Each number is 128 + 24 x the weight over the matrix's rms, rounded and kept within 0 to 255. Layers, rows and columns count from 0.

# layer 9 MLP down (transposed), 384x192, rms 0.038, rows 121-144, columns 96-191
[[112 142 116 115 146 143 140 153  83 133 136 146 105 177 150 151 166 123 145 107 105  94 150 137  98  86 104 161 140 116  99 142  60  95 174 147 105 166 122 116 154 101 108 115 119 129 118 136 158 100 117 123 168 130 119 173 118 138 113 124 146  93 121 139 117 120 163 131 149  87 118 143 123 139 115 120 144 116 161 107 179 106 106 123 101  72 120 182 136 133 175  81 122 102 129 123]
 [130 145 139 150 158 178 156 144 106 160 122 103 120 129 129 128 149  93 158 123 105  82 173 113  81 118 116 160 130 113 125 117 147 115 142  87 170  96  92  89 119 131  72 106 124  85 145 144 137 109 134 143 118 110 148 152 130  89 133 106 104 132 139 169 107 168 123 163 140  91 112 110 119 154 178 145 116 113 120 160 173 130 114 116 106 124 106 159 132  75 121  95 102 146 104 130]
 [ 98 125 113 179  74 121 136 151 142 123 111 148 156  99 134 141 111 141  83  86 108 131  86 122 142  95 133 109 155 147 156 145 150 115 135 123 103 112 142 150 132 148 118 140 120 125 131 141 180  92 138 133 112 105  89 168 172 117 154 156 115  97  86 117  89  96 138  93 142 135 106 122 134 176 138 172 122 120 157 145 169 174  94 102  73 120 151 141 130 145 113 132 189 144 120 198]
 [137  95 143 102  76 114 171  91 129 103 154 101 159 104 170 150 160 167 104 110 168 122 107 182 142 148 148 147 120 149 124 146 142 112  94 123  68 122  95 124 117 123  99 121 172 109 110 116 118 120 146 133 143 119 154 122 114 130 130 120 134  86 145 125 112  96 136 125 181 120 120  95 178 169 108 114 139 140 137 127 135  94 110 143 158 143  68 143 119 128 149 171 173 122 104 112]
 [108 130 123 114  88 121 152 151 101 117 156 139 142 111 147 158 145  98 157 138 118 114  76 147 138  84  97 132 113 114  86  94 115 110 112 139 162 126 134 131 150 191  99 130 128 141 171 108 131 137 153 124 115 159 176 143 145 143 146 140 128 117 176 127 154 167 139 137 142 141 105 156 135 131  86 134 121 141 184 130  94 154 130 132  84 141 125 103 101  90 160 152 144 113  94 140]
 [125 142 168 145 116 104 132 123 138 113 101 155 101 181 108 130 135  90 160 119 130 113 149 138 129 167 139 126 121 102 109 105 116 152 143 121 135  99 145 158 141 141 150 209 151 143 118 123 130 152 122 145 126 120 118 132 113 125 105 130 163 108 126 138 107 133 194 154 124  95  94 137  97 162 123 122 117  84 113 137 121 126 143 146 126 120 107 100 115  98 161 138 122 162 155 128]
 [107 106 133 152 104 142 152 129 187 137 121 104 108 137 110 156 118 112 134  81 145 140 134 159 148 125 131 122 156 149  84 155  96 137 124 126 137  77 141 109 128 103 136 127 123 141 133 157  97 155 153  84  93 117 125 117 167 146 139 107 137 108 136 154 141 110 150 112  97  89 133 138 135 153  89  77 105 155 132 111 166 156 146 137 114 150 110 132 109 141 130 119 149 107 143 152]
 [ 73  96 112 141  59 101 171  99 159 143 141  84 152 125 130 200 122 135 164 119  94 155 101 111  82 120 110 124 143 112 150 102 149 110  81 140 116 163 166 141 143 135 129 143 124 113 154 137 147 138 110 126 143 108 116 130 142 135  88 104 125 165 169 106 147 131 136 154 109 136  94 144 171 158 114 127 135 131 171 130 133 121 150 151 158 129 119 151 118 101 127 128 176 139  98 130]
 [108 166 125 104 151 151 120 156 200 146 131  89 124 124 153 116  87  97 141 133 112  86 137 118 137  66 140 131 118 129 133 190 148 107 150 123 169 125 111 144 166 146 132 113 119 107 118 155 152 127 167 145 121 113 172 123 147 133 104 154 129 112 135 174 163 124 111 125 124 122 129 112 121 154 111 122 114 115  73 171 111 151  87 130  93 103 149  99 128 135 128 133 113 143 128 165]
 [132 156 128  98 130 104  90 134 146 147 158 147 156 125 112 135 106  99 131 128 101 168 145  83  89 142 111 104 102 122 121 132 154 104 149  92  96 134 142 140  99 115 143 128 101 103 147 142 138 124 192 138 119 121 117 143 134 129 136 191 125 101 146 114 110 112 137 128 162 148 153 162 112 134 161 140 151 170 159  89 145 125 109 120 161 107 160  92 123 143 130 139  65 156 110 119]
 [131 148  98 131 106 150  88 124 125 124 149 131 117  80 122 142 142 164 122 145 137 144 156 138 135 107 116  96 132 116 119 180 123 132 123 162 151 121 175 131 134 125 120 113 106 154  98 124 150 129  99 128 148 145 160 104 138 136 120 151 125 132 129 115 112 137 117 125 126 174 182 132 106 128 137 184 151 117 137  69 121 112 104 117 132  82  97 129 136 108 107 121 162 131 140 139]
 [156 105 196 179 110  95  73  87 133 131 148 122 105 141 170  97  89 159 162  91 139 150 126 118 121 158 109  99 118 104 166 113 118 137 132 141 160  96 133 138 121 132 170 134 140 135  98 141 133 125 121 155 125 112  93 128 121 104 103 119 106 114 135 171 122 130 115 103 152  95 158 126  86 161  80 106 153 149 152 135 141 108 113 136 142 144 164  84 167 109 103 109 163 121 131 170]
 [146 135 158 154  95 101 135 134 129 144 145 136  90 175 131 149  91 147 155  99 125 164 122 160 110 139  90  85 126 130 107 114 110  97  94 125 107 139 134  93 104 159 149 132 102 134 138 109  93 111 128 110 127 147 128 161 106 150 163 100 174 108 125 109 154 127 145  97 126 133 163 138 104 153 110 110 157 143 142 167 117 113 108 130 127 108 125 175 139 145  95 144 107 152 120 167]
 [128 108 134 138 144 151 127 150 138 145 137 144 116 158 146 117 184 116 140 133 125  97  89 152 128 115  85 150  78  77  89 118 116 142 125 128 119 131 104 171 133 103  87 110  93 146 127 107 121 104 161 128 118 156 112  82 127 109 140 112  96 155  99  99 105 138 103 156 176 165 104 135 133 129 126 140 122 121 127 104 114 146 124  99 171 105 154 120 154 126 125 128 116 122 145 121]
 [108 138 109  83  81 134 142  99 109 125 118 128 102 132 125 147 116 130 123 123 100 146 113 138  88 128 149 142 148 139 108 140  85 123 141 124 145 149  89 145 160 120 122 129 135 152 177 102 131 138 139 188 156 127 106  88 134 142  91 130 159 189 126 133 151 128 133  81 150 152 154 116 121 146 129  92 104 166 112 108 118 130  99 102  97 127 136 167 107  94 120 111 147 118  82 111]
 [162 136 140 141 107 167 110 122 173 128 161 137 126  89 129 124 156 167 118 101 147 169 119 109 110 138 153  87 145  95 140 135  86 106  93 111  86 124 141 123  98 128 128 131 131  97 113 123 173  94 114 122  93 173 151 129 119 127 100 136  87 190  97 137  88 116 146 139  97 157 174 156 127 135 141 146 158 139 113 130 112 149 141 127 100 118 101 156 137 186 124 153 158 100 125 123]
 [111 133 115 120 127 153 123 107 157 131 119  74 112 121 112 149  98 164 130 122 135 193 148 116 105 133 113 116 144 120 162 123 136 131  90 146 125  60 108 145 107 157 116 122 126  86 142 120 153 158 163 148 135 111 140 142 144 120 144 128  92 109  99 102 139 113 116 114 154 106 103 105 109  92 102  70 154 157 104 112  99  97 128 159 125 165 118 120 130 121 111 110 143 150 116 146]
 [139 147 119 118 161 137 164 122 137 116  94 109 117  95 143 113 120  90 127 117 108 120 100  98 122 138  97 106 118 158 111 131  61 121 106 140 116 106 130 134  97 115 121 133 134 139 124 108 127 127 148 128 149  86 147 134 137 112  98 149 117 121 123 100 100 159  85 117 113 104 121  96  79 117 103 129 123 143 112  84 125 114 101 114  75 101 163 148 127 128 123 131 158  91 119 143]
 [110 181 124 162 143 112 170 130  86 119  99 129 151 142 110 142 106  87 126 159 121 137 154 120 129  69  80 180 100 118 115  95 148 181 131 127 133 149 138 156 116 123  84 122 131 166 127 128  99 119 164 134 129 157 156 139 123 147 116 118 141 131 128 116 126  75 137 152 154  96 133 139 129 175 117 172 130 124 148 128 128 104 112 116 104  99 181 123 134 109 122  82 167  69 106 129]
 [144 100 136  79 112 101 131 142 127 103 146 124 144 109  92 160 121 144 146  71 128 126 132 143 150 103 104 142 125 136 129  86 160 155  72 118 130 137 120  73 120 119  92 106 151 123 141 140 139  95 121 115 131 148  82 176 130 120 145 118  97 109 105 168 133 137 155 135 122  98  98 135 133 104 123  98  85 130 112 192 134 135 151  90 124 126 121  93 147 150 138 136 164 149 139 169]
 [103 107 131 166 131 146 121 164 123 135 166 155 124 160  99 128  86 152  48 131 134 110 170  85 135 148 125 162 152 147 121 115 145 117 110 157 102  98 126 143 125 101 137 130 109 131  83 113 106 149 149 116 143 139 139 140 135  93 111 149 116 136 148 106 132 165 117 133  99 142 147 115 108 134 161 140 141 151 110 139 119 108 129 172 138 154 148 111 133 129 126 142 120 119  92 133]
 [134 141  90 126 113 130 119 142 136 108 127 127 118 136 148 145  94 134 130 116 132 141 123  94 122 116  88  97 148 178 121 185 125 158 168 142 137 122 158 139  81 119  81 142 162 135 103 145 166 135  99 132 149 157 109  85 136 126  90 118 123 153 124 136 114 150 116 111 165  95  83 137 123 127 159 131 137 141 156 128 158 114 138 112 141 117 107 149 170 151 142 152 164 135 126  93]
 [ 98 116 145  76 135 141 130 165  91 153 159 111 120 113 173 109 136 132  87 134 133  79 137 130 125 150 137 128 182 124 125 118 119 122  63 133 118 154 124 144  98 124 120 122 126  88 118 147 173 140 139 112 100 162 139 169 127 110 138 184  92 127 113  97 162 114 151 134 162 117  89  91 121  99 135  61 110 154 128 116 150 130 144 159 123 144 109 128 110  87 106 151 131 131 132 157]
 [120 124 146 114 126 113  76 133 102 118 109 154 101 139 129 124 178 155 132 145 147 141 142 137 174 158 147 120 114  91 107  88 106 130 153 119 115 133 174 135 145  88 135 126 120 144 121 150 118 150 112 157 128 141 123 119 121 159 151 115 150 123 127 148 116  80 136  95 127  98 157 154 114 163 120 145 165 136 123 139 134 117 135 114 132 111 132 139 154 104 156  94 177 134 178 192]]
# layer 9 MLP gate, 384x192, rms 0.0835, rows 122-145, columns 96-191
[[113 113 126 135 126 121  95 124 139  94 101  31 128 178 144 100 138 100 144 114 115 102 137 138 117 156  88 135 120 132  97 109 108 130 130 158 126 124 123  64 105 104 111 132 126 146 126 132  97 120  85 138 112 129 150 131 156 112 146 133 129 100 145 118 120 139 137 176 120  97 123 126  91 125 142 134 133 109 141 112 108 109 146 161 125 144 122 168 124 107 167 159 162 114 147 152]
 [152 108 116 145 128 158 101 167 141 121 116  51  86 177 139 144  75 110 121  72 127 130  89 170 151 145  87 132 109 137 130 130 104 112 126 187 154 118  98 148 113 129 166 166 164  92 134 134 140 132 114 167 156 120 100  99 109 102 139 122 120 124 143 148 136  64 119 126 163 131 126 107 119 161 118 146 105 122 139 103 127 158 128 105 136 107 113 138 149  94  93 131 123 118 102 159]
 [ 92 132 192 119  86 178 122  84 155 130  99 110 154 116 153 116 128 158 184 112 156 150 132  96  80 154 113 119 141 116 124 107 112 179 119 164 103  81 162 181 122 116 121 102 180 135 131 112  97 143 132 136 107  59 131 130 133 118 137 124 161  84 103  81 124 136 145 124  99 134 175 123 138 108  87 106  97 172 161 106 178 111 132 125 141 136 110 142 157 111 163 102 113 150 112 126]
 [167 154 140 139 107 100 143 120 134 151 161 147 163 146  96 102 175 144 173  96 136 100 165 140 127 113 126 164 115 137  99 111 122 123 165 129 150 194 158 157 135 125 131 120  99 143 125  91  89  84 118 148 153 135 126 134  84 111 129 125 125 102 147 116 140 136 149 154 154 150 143 139  86 112 154 164 127 146 135 124 140 137 165 141 131 136 164 141 124 152 129 176 109 135 128 149]
 [146 136  77 132 126 116 169 153 161 121 121 124  87 108 117 128 176 109 158 163 147 111  68  94 151 108 161 122 151  86 132 161 153  98 131 119 144  99  79 134 126 137 163 156 154 138  96 130 137 100 114 101  88 128 117 141 104 113 157 126 119 117 102 113 101 153 149 155 181 120 140 173 176 143 131 135 110 122 142 108  95 113 112 146 103 128 115 168 109 115 105  95 147 119 121  89]
 [134 124 155 113 129  94  79 105 108 122 103 143 153 134 136 125 113 110 170 138 191 123 133  96 124 168 137 140 149 136 132  86 112 140 127 111 107 124 106 150 169 129 154 119  95 110 122  94 163 135 135 163 154 114 149 133 105 135 149  85 136  94 144 112 100 102 135 134 146 146 138 153 137 169 127 170 136 132 183 146 100 125 134 165  94 143 148 103 156  89 116 142 116  90 116 147]
 [141 138 190 127  97 121 150 142 129  93 123 151 156 136 110 125 141  93 153 152 114  94  94 162 122  87 113 112 127 120  99  96 134 130 114 118 141 134 137 140 139 144 133 132  99  93 117 163 127  92 117 118 134 161 128 107 111 127 134 122 120 154 173 175 127 119 190 124  67 154 140 148 185 168 114 109  94 136 150 137 108 157 162 100 169 128 174 134 190 118 178 114  96 102 126 125]
 [135 144 119 111 118 110 138 135 133 123  99 150  98 116 121 108 131 134 164  70 130 101 156 129 107 117 111 111 116 131 124 127 131 111 131 144 123 103  93  99 134 155  78 103 106 159 163 124  85 160 100  97 159 109 126 133 108 113 153 144 116 155 108 144 145 137 133 129 124 109 102 187 123 123 171  89 113 103 126 126 130 107  88 121  70 137 151 106 121 141  96  88 114 131 105 119]
 [132 107 125 140 119 103  89 142 135 115 108 107 104  88 136 115 158 115 153  94 120 156 112 114 141 123 149 113 127 131 101 138 148 131 128 139  92  96 169 132 106  56 124 132  91 118  66  95 132 108 133 128 194 121 102 136 125 132 169 136 111 104 125 165 160 138 131 118 185 160 151 138 122 105 122 133 105 143 106 119 146 101 160 123 183 128 148 148 110 111 130 108 111 115 110 128]
 [113 138 100  98 165 128 108 166  95 127 137 147 140 137 113  80  76 150 131 194  79 107 131  96 128  83 104 131 191 175 126 141  93 124 108 157 120 138 162 149  98 160 147 150 149 116 127 135 132 132 122 109 161 121  87 127 141 133  94 113 147 103 161 152 105 162 170 107 141 142  97 182 161 186 134 114 123  95 151  99 125 133 136  87 127 113 129 113 122 130 165 112 143 131  60 147]
 [124 108 104 111 107  81 121 139 118 137 148 158  75 130 179 127 136 110  93 107 110  74 111 133 129 133 125 113 182 120 121 141 103 129 114 129  99  94 135 150 122 119 167 101 122 152 150  45 123  90 110 105 138 170  82 115 152 124 113 117 131 149 135  55 151  96 121 124 136 101 117 145 100 166 122 123 150 124 112  90 100 117 153 142 116 136 122 146 147 129 121  99 146 167 131 110]
 [129 132 144 124 153 133 115 157 108 103 129 165 158 135 104 137 138 135 130 115 134 152 130 104 127 110 110 148 145 141 106 143 109 142 141 126 135 107 135 100 124 111 131 118 153 133  88 154 148 123 133 135  86 137 155 107 150 119 126 103 140 156 163 104 164 134 106 142 136 141 109 100 103 114 156 177 136 146 124 121 121 140 126  70 122 128 155 123 125 147 180 173 145  92 109 128]
 [151 142 141 119 130 110 129 115 134 113 118 107 157 128 153 134 132 119 168 117 134 118 151  87 126 155 116 155 186 167  45 188 127 132 125 108 130 147 143 175 142 125 144 117 146 132 136 147  92 121 137 110 138  84 157 165 163 117 115 153 131 131 134 132 113  94 121 119 121 121 152 126 145 123 144 115 123  90 160 154 170  85 123 120 128 123 103 148 151 133 128 154 137 128 147 134]
 [150 136 133 140 145 167 131 139  90 100  65 131 135 127 128  86  91 115 161 109 117 126 129 130 169 125 129  90 134 157 125  47 133  81  93 134 120 162 120 112  92 111 112  91 148 142 161 126 138  85 135 127  98 140 142 149 110 142 144  94 145 104 119 131  87 110  83 140 138 158 137 174  97 137 151 127 148 163 128 114 145 103 149 147 108 135 104 147 184 122 138 133 132  98 135 119]
 [113 127 141 135 124 107 106 102  91 172 113  91 142 102 121 140 144 127 132 155 140 103 135 115 112 106  86 175 135 132 127 143 156 139 144 113  93 118  95 132 127 128 110 136  80 146  75 108 101  97  89 151 126 144 126 153 134 162  95  93 142 100  95 125 124  90 162 137 145 129 123 147 125 140 161 139 152 137 112 122 121 151 129 125  83 138  88 138 110 122 118 111  81  97  53 117]
 [ 89  99 135 119 103 113 132 123 104 117 106 130 151 153 164  86  95 155 121 101 156 135 111 169 121 130 167 170 135  99 176 151 140 144 153 143 144  79 109 130 104 107 147 140 173 123 128 130 103 125 126 121 139  91 140 143 129 102 143 126 164 126 113  99 152 147 143 104 109 115 153 165 130 170 126 122 132  95 106  99 126 128 123 146 105 127  72 125 129 126 101 111 121  92  94 129]
 [130 154 162 109 113 149 129 119 122 110 158 174 123 153 131 151 146 153 123  99 165 135 111 149 102 146 133 123 152 130 146 127 100 110 135 108  91 133 143 115 162 129 120 138 141 129 136 113 116 167 137 126  97 126  84 106 137 149 130 143 125 146 137 162 120 127 148 158  73 140 123 126 119 121 171 184 154 124 179 165 153 132 139 140 157 152 154 123 150 116 112 125 106 137  86 151]
 [127 135 151 141 137 169  97 155 115 128 148  94  83 145 121 110 168 111 106 113 135 141 161 137 129 171 128 156 120 180 144 148 114 120 127  97 136 133 111 115 133  97 121 124 127 151 137 162 148 149 128 132 101 124 144 122 121 161 146 106 103 108 132 150 193 115  95  93 146 102 129 129 170  90 155 156  78 157 135 150 119 191 152 119 137 164  93 121 152 125 104 122  87 123 142 122]
 [122 108 111 108 120 144 142 112 108 117 116 164 117 111  82 140 152 147 164 113 119 116  99  90  78 172  74 124 160 105 104 128 143 159  87 126 137 112 145 139 149 138 145  92 142 169 124 145 125 114 102 126 104 157 140 150 135 106  88 129 107 135  67 130 164 134 121 153  94 128 154 120 128 123 112 121  90 144 157 114 106 128 143  83 127 129 149 133 115 141  87  95 103  93 178 151]
 [104 134 130 153  97 112 114 147 155 128 119 141  68  92 148 134  70 142  97 155 115  75 163 100 175 105 118 154 109 115 174 160 131 137 111 125 125 139 126 127 138 164 102 131 134 134 116 116 148 180 137 116 144 109  87 130  93  87 126 157  71 163 163 138 141 154 138 120 122 105 127 137  93 144 136 123 132  97 111 111 121 104 120 154  96 163 149 152 144 151 118  89 128 102 110  82]
 [105  86  95 147 143 161 100 177 108 163 111 168 146 114 178 125 115 139 136 121 114 119 136 133 124 183 114 129 114 130 172 113  83 152 171  89 158  92 112 149 142  97 135 105 133 158 180 145 131 153 152 155 117 136  94 124 168 123 137 116 137  83 161  84 117 151 111 131 114 108 126 134  91 119 121 134 131 115 123 137  90 145 116 120 136 145  88 160 135 155 149 117 119 153 103 146]
 [149 179 109 144 112 100 124 132 145 133  96  84 136 130  97 164  91  91 128 120  70  66 113 124 111 127 132 105  99 137 104 124  86 150 106 122 176 152 140  88  88 131 102 130  64 133 119 136 132 135 100 160 142  96 128 139  89 121  69 142 188 165 131 124 160 124 101 122 116 113  93 116 126 114 145 149 106 103 145 113 133 116 148 117 137 130 109 153 152 115 140 187 141 152  89 115]
 [158 119 119 123 106 123 108 118 113 155 107 109 124 145 158 146 180 126 141 115 112 116 115 150  94 129 119 140 127 102  95 100 122 151 129 171 157 159 159  90 138 119 127  86 138 141 129 105 108 108 113 181 126 142 106 138 123 122 134 127 170 145 120 170 119 167 132 138 100 139 106 165 162 108 133 110 104 181 157 147 132 150 118 139 136 124 118 145 140 147  95 159 124  87 167 135]
 [105 128 102 137 107  94 150 139 158 113 133 146 113 183 103 152 123  91 140 164  85 170 144 157 128 144 145 117 108 121 112 107 147 135 113 127 110 138  95 147 111 148  84 110 102 104  99 150 127 120 146 141 101 148 139 162 133  98 187 122 126  99  89 114 165 111 118  80 116 148 108 147 148 126 139 154 105  91 161 113 148 126  98 126  88 112 127 140 122 151 174 161  73 111  95 149]]
# layer 9 MLP up, 384x192, rms 0.0842, rows 122-145, columns 96-191
[[ 64 148 141  95 125  87 116 152 124 158 136 172 140 146 123 109 114 130 138 104 141 120 114 136 127 136  97 157 139  51 115 150 140 177 114 189 115  96  88 128 164  93 127 145 148 111 116 138  86 116 146 111 135 132  93 158 117 113 145 117 146 156  97 156 109  81 107 120 112 109 140 107 133 102 138 158 100 120 132 119 181 150  93 100 113 109 143 122  89 192 117 136 144 162 118 143]
 [130 162 157 122 170 125 103 121 107 135 131 108 101 145 160  76 116 128  89 137 115  87 130  79 156  98  88 132 133 129 179 124  77 125 145 116 163 185 158 117 138 136 116 147 133 129 139 173 132 135 135  96 128 129  89 145 120 116 152 106 112 144  99 152 123 149 163 122  85 124 151 113 106 147 113 105 113  65 137 102 124 146 101 111 116 157 115 143 161 142 147 121  99 141 143  97]
 [125 142 161 130 118 175 135 117 124 119 134 135 116 125 172 112 134 112 121 134 127 146 145 130 129 125  83 101 138  65  95 103 146  97 130 127 104 132 115 140 121 166 149  84  88  88 162 119 108 103 163 133  79 121 120  77 145 156 131 139 145 130 104  87 121  89 122  88 157 104 138 130  97 109 153 125 111 122 105 132 146 131 101 139 100  73  78 166 115 107 136 126  64 124 127 169]
 [114  96  94  98 136 131 117 123 113 100 161 145 111 139 120 163 159 127  84 104 112 139 141 136 126 138 114 144 168 105 127 131 124 148  85 146 112 112 138 126 156 129 147 150 156 134 148 134  88 106 117 163 114 110 102 120 150 129 128 179 139 133 112 122  69  43 169 151 103 120 139 106  77  64 103 150 115 146 157 101  76 105 112 128 145 116 127 159 151 139  84 106 113 110 164 141]
 [127 115 132 134  73 122 129 136 178 132 176 147 125 126 123 150 120 148 160 157 131 122 136 101 135 100 129 176  93 164 122 125 135 147 166 148 143 145  99 131 115 183 113 149 131 112 126 116 128 115 165 109 163 116 136 108 144  75 136 160 107 102 108  73 156 169 127 116 134 146 168 155 116 115 123  95  79 146 161 104 156 174 178 136 165 163 127 130 130 120  90 167 103 140 118 130]
 [109 115 124 135 145  83 157 112 147 104 129 132 113 154 113 109 122 129 118 139  99 135 143 143 118 153 162 101 129 114 111  99 114 154 158 142 137 173  83 167 145 142  98 102 139 105 138 174 159 126 135 170 149  80 108 147 127  98 143 114 131 136 140 115 146 122 105 157 101  91 148 135  96 122 123 135 119 168 125 135 141 112 125 128 111 186 127 106 151 132 158 153 116 142 105  91]
 [ 94  80 141 102 124 165 100 145 144 166 127 102 145 112 134 105 130 104 132 100 116 120 119 133 156  76 146 121 118 138 134 137 182 123  95  95 135 121 137 177 157 147 151  96 130 108 133 159 116 135 186 152 119 150 106 136 140 185 120 142  93 127 108 108  80 104 144 130 144 153 110  91 151  88 134 130 150  92 131 162 152 119 173 109 138 105 131  80 138 119 124 110 114 140 141 136]
 [152 133 127 117 121 135 133 115 139 141 126 129 137 134  79 117 157 165 114 156 143 159 101 152 108  71 100  82 100 187 145 103 155 120 134 117 135 115 140 173 112 106 132 143 136 141 102 106 120 102 124 147  82 117 131 165 114 128 106 129 147  84 143 152 149  93 152 179 126 133 145 146 134 114  64 136 136 122 108 139 170 164 138 138 105 133 145 119 125 127 119 119  87 169 157 131]
 [140 105 140  97 134 202 106 122 102  91 144 130 143 123 151 146 100 151 157 104 138 128 162 156 126 127 110 112 141 125 119  90 150 138 118 125 147 137  76 163 179 116 107 129 116 151  92 142 116 102 122 147 151 101  81 103 144 132 154 127  89 119 123  87 141 149 133  97  88  75 161 145 138 123 139 120 176 171 127 141 157 162 134  95 131 120 108 164 111 132 144 138 100 172 157 132]
 [102 110  91 109 137 120 152 178 110 130 114  90 138  97 134 130 146 122 111 103 140 156 144 147 130 100  95 128  89 149 101 155 164  83 132 119 125 102 142 121 108 119  97  92 161 111  99  88 137 106 127 110 103 120 137 180  92 102 126 137 141 155 125 128 118  83 124 111 118 105 178 113 126  94 119  58  90  76 200 140 125 127 150  97 134 137 195 158  92 135  83 116 116 137 139 134]
 [133 148  89 172 144 100 131 126 158 155 113  95 123 132 114 110  79 169 151 126 148 153 168 102 111 143 127  83  92 115 119 152 142 167 150 114 126 109 112 130 143 124 134 156 149  95 131 171  68 109 147 143  95 143 142 178 111  89 124 126 114 128 140 127 146 118 111 138 115 137  94 117 120 134  82 134 134 119 126 185  88 122 138 156 115 121 138 124 177 116 103 109 136 123  93 144]
 [142 127 130  94 119 116 108 160 117 131 161 155 137 118  79 139 145  85 122 111 117 117 176 119 110 157 135  96 143 136 119  95 139 105  92 125 144 164 119 110 110 146 148  95 132 106 131 158 125 102 133  72 135 159 104 104 144 129 151 106 114 130 119  96 159 127 115  90 117 138  90 130 154 122 166 182 125 168 116  97 149 150  79 135 122 110 150 103 141 168 117 121 107 142 127 128]
 [ 99 130  97 133 165 107 100  98 112 127 132 118 106 143 103  93 117  83  77 141 115 164 146 153  64 112 116 125 109 152 131 136 132 152 152 162 117 137 126 140 144 144  73 114 109 101 137 137 181 151 181 169 123 140 111 180 165 129 125  95 114  92 148 116 170 106 153 125 127 124 129 123 101 124 108 111 122  87 149 124 167 171 120 165 163 116 150 148 120 103 142 127 136  99 189 142]
 [137 130 116 149 151 141 137 141 154 131 201 171 132 156 150 147 130 114 103 123 145 121 118 124 142 150 113 112 164 114 126 139 161 181 163  98 124  76 126 119 130 151 125 212  80 142 133 101 101 106 164 159 159  99 134 133 136 155 125 115 135 126 121 128 151 135 102 141 154 111 128 153 144 141 142 135 138 141 158  96  93 129 120 130  92 122 157 135 150 116 156  92 156 132 138 107]
 [132 158 118 161 146 104 110  93  76 153 162 154 131 174  55 169 151 162 148  95 103 113 157 146 198 111 141 109 118 137 142 116 143 125 144 134 128 122  90 110  51 169 103 153  90 105 122 110 115 135 171  99 131 126 100 134 114 112 118  75  98 102 117 153 132 132 121 140 130 156 159  84 119  97 138 127 112 129 104 142 124  78 156 170 122 116 142 118 133 105  78  98 123 162 100 135]
 [158  95 143 158 120 146  92 119 136 136 102 160 135 137 102 151 155 134 148 155  85 112 106 163 111  99 119 122 121 135 157 108 123 101 173 162 115 151 151 125 119 137 120  84 124 164 105 151 144 112 109  90 105 110 138 111  75 124 144 148 179 134  96 137 131 100  99 105 115 129 112  80 160 135 162 161 160 130 124 139 130  70 125  77 118 189 162 136  78 184 111 127 167 160 111 121]
 [115  91 126  85 128 133 129 109 142 123  96 114 141 159 140 137  94 117  69 106 180 131 148 140 166 175 149  92 138 144 142 115 169  98 131  78 122 152 115 117 106 142 168 101 120 114 104 191 133  85 105 145 143 119 131 121 112 151  85 110 127 143 137  66  99 155 119 150 111 179  99 105 164 116 116 116 114 114  86 108 141 144 109 159 125 121 117 129 122 123 149  90 138 138 134 150]
 [154 145 136 129 117 120 169 132 117 147  82 171 126 120 120 149 122  94  95 148 159 105 127 173  91 133  85 119 145 141 146 128 115 124 144 159 150 116 124  88 143 118 144 144 101  93 138 208 109 121 122 106 172 109 153 141 128 107 144 105 145 119 118 148 147 177 114 138 150 108 156 160 129 101 134 105 130 145 158 119 160 175 129 120 164 132 115 134 111 132 107 108 141 120  80 156]
 [102 146 150 145 129 119 131 116 129 169 154 111  90  98 138 118  80 176  88  77 148 182 163 146 121 157 119 122 135 135 112 116 166 102 145 117 182 127 157 130 124  97 149 155  97 133 132 115 164  91 140 166 111 127 130 101  74 151 134 151 156 115 126  92 121 168 110 139 126 135 137 123 138 146 170 137 120 155 158 163 164 118 118  93 169 116 135  84 119 137 128 102 184 133 185  92]
 [124  94 116 105 149 121 122 142 141 115 143  96 135  92 168 123 104 122 127 115 135 137 148 138  94 154 153 155 126 149 127 124 108 130 123 153 127 138 163 117 101  96  96 119 152 139 169 160 166 133 107 123 110  91 169 115  84 170 124 120 104 119 129 124 137 145 100 129 111 160  96 135 112 139 128  93 157 149 165 134 135 122 118 142 124 125 126 129 144 106 180 197 143 132 138 134]
 [138  72 122 132 150 150 116 148 118 138  70 121 106 134 168 141  87 151 157 132 116 105 133  94 119 134  98  69 124 129 170  92 125 151 113 131 125 100 104 135 132 144 109 124 121 148 104 119  88 141 113 143 128 157 157 148 147 110 155 115 133 125 131  92 116 152 137 110 133 121 107 127 146 116 122  88 126 204 137 134  96 132 109 112 125 151  81 163 124 103 161 129 130 169 122 144]
 [ 95 100 124 112 160 136 133  98 102 136 113 133 150 135 158 113 150  79 118 105  64 145 137 147 192 117 139 110 133 101  88 114 136 145 125 108 196 150 109 129 140 128 137 113 132 110 136 120 135 147 113 102 140 115 116  94 133 134 128 112 130 118 184 144 135  97  96  90  95 188 109 121 120 163 121 134  84 112 122 154 185 128  96 128  83 120 125 110 127 131 117 166 119 125 122 113]
 [131 123 110  97 150 116 136 150  77 117 137  86  98 119 159 152 149 105 154  86 108  75  98 168 147 157 116 171 171 144 120 151 126 131 120  96 124 168 146 141 140 143  76 106 136 198  97 118 121 139 133 162 146 116 138  86 108 126 141  99 161 141 124 166 149 143 131 122 159 122 117 129 138 149 133 108 134 145 132 132 100 158 102  91 142 130 126 137 134 141 137 131 122 121 150 148]
 [121 129 120 134 137 134  97 147 175 134 140 155 128 106 121 142 143 130 117 152 119 139  95 122  89 154 107 156 170 162 113 134 129 110 134 134 183  80  85 126 104 123 149 125 113  99 118 116 103 117 101 112 133 151  99 123 126 141  98 126 118 113 107 123 137 110 145 144  81  65 113 124 110 129 169  68 131 133 112 127 102  71 123 109 146 107 157 137 136 127 141 137 133 103  94 116]]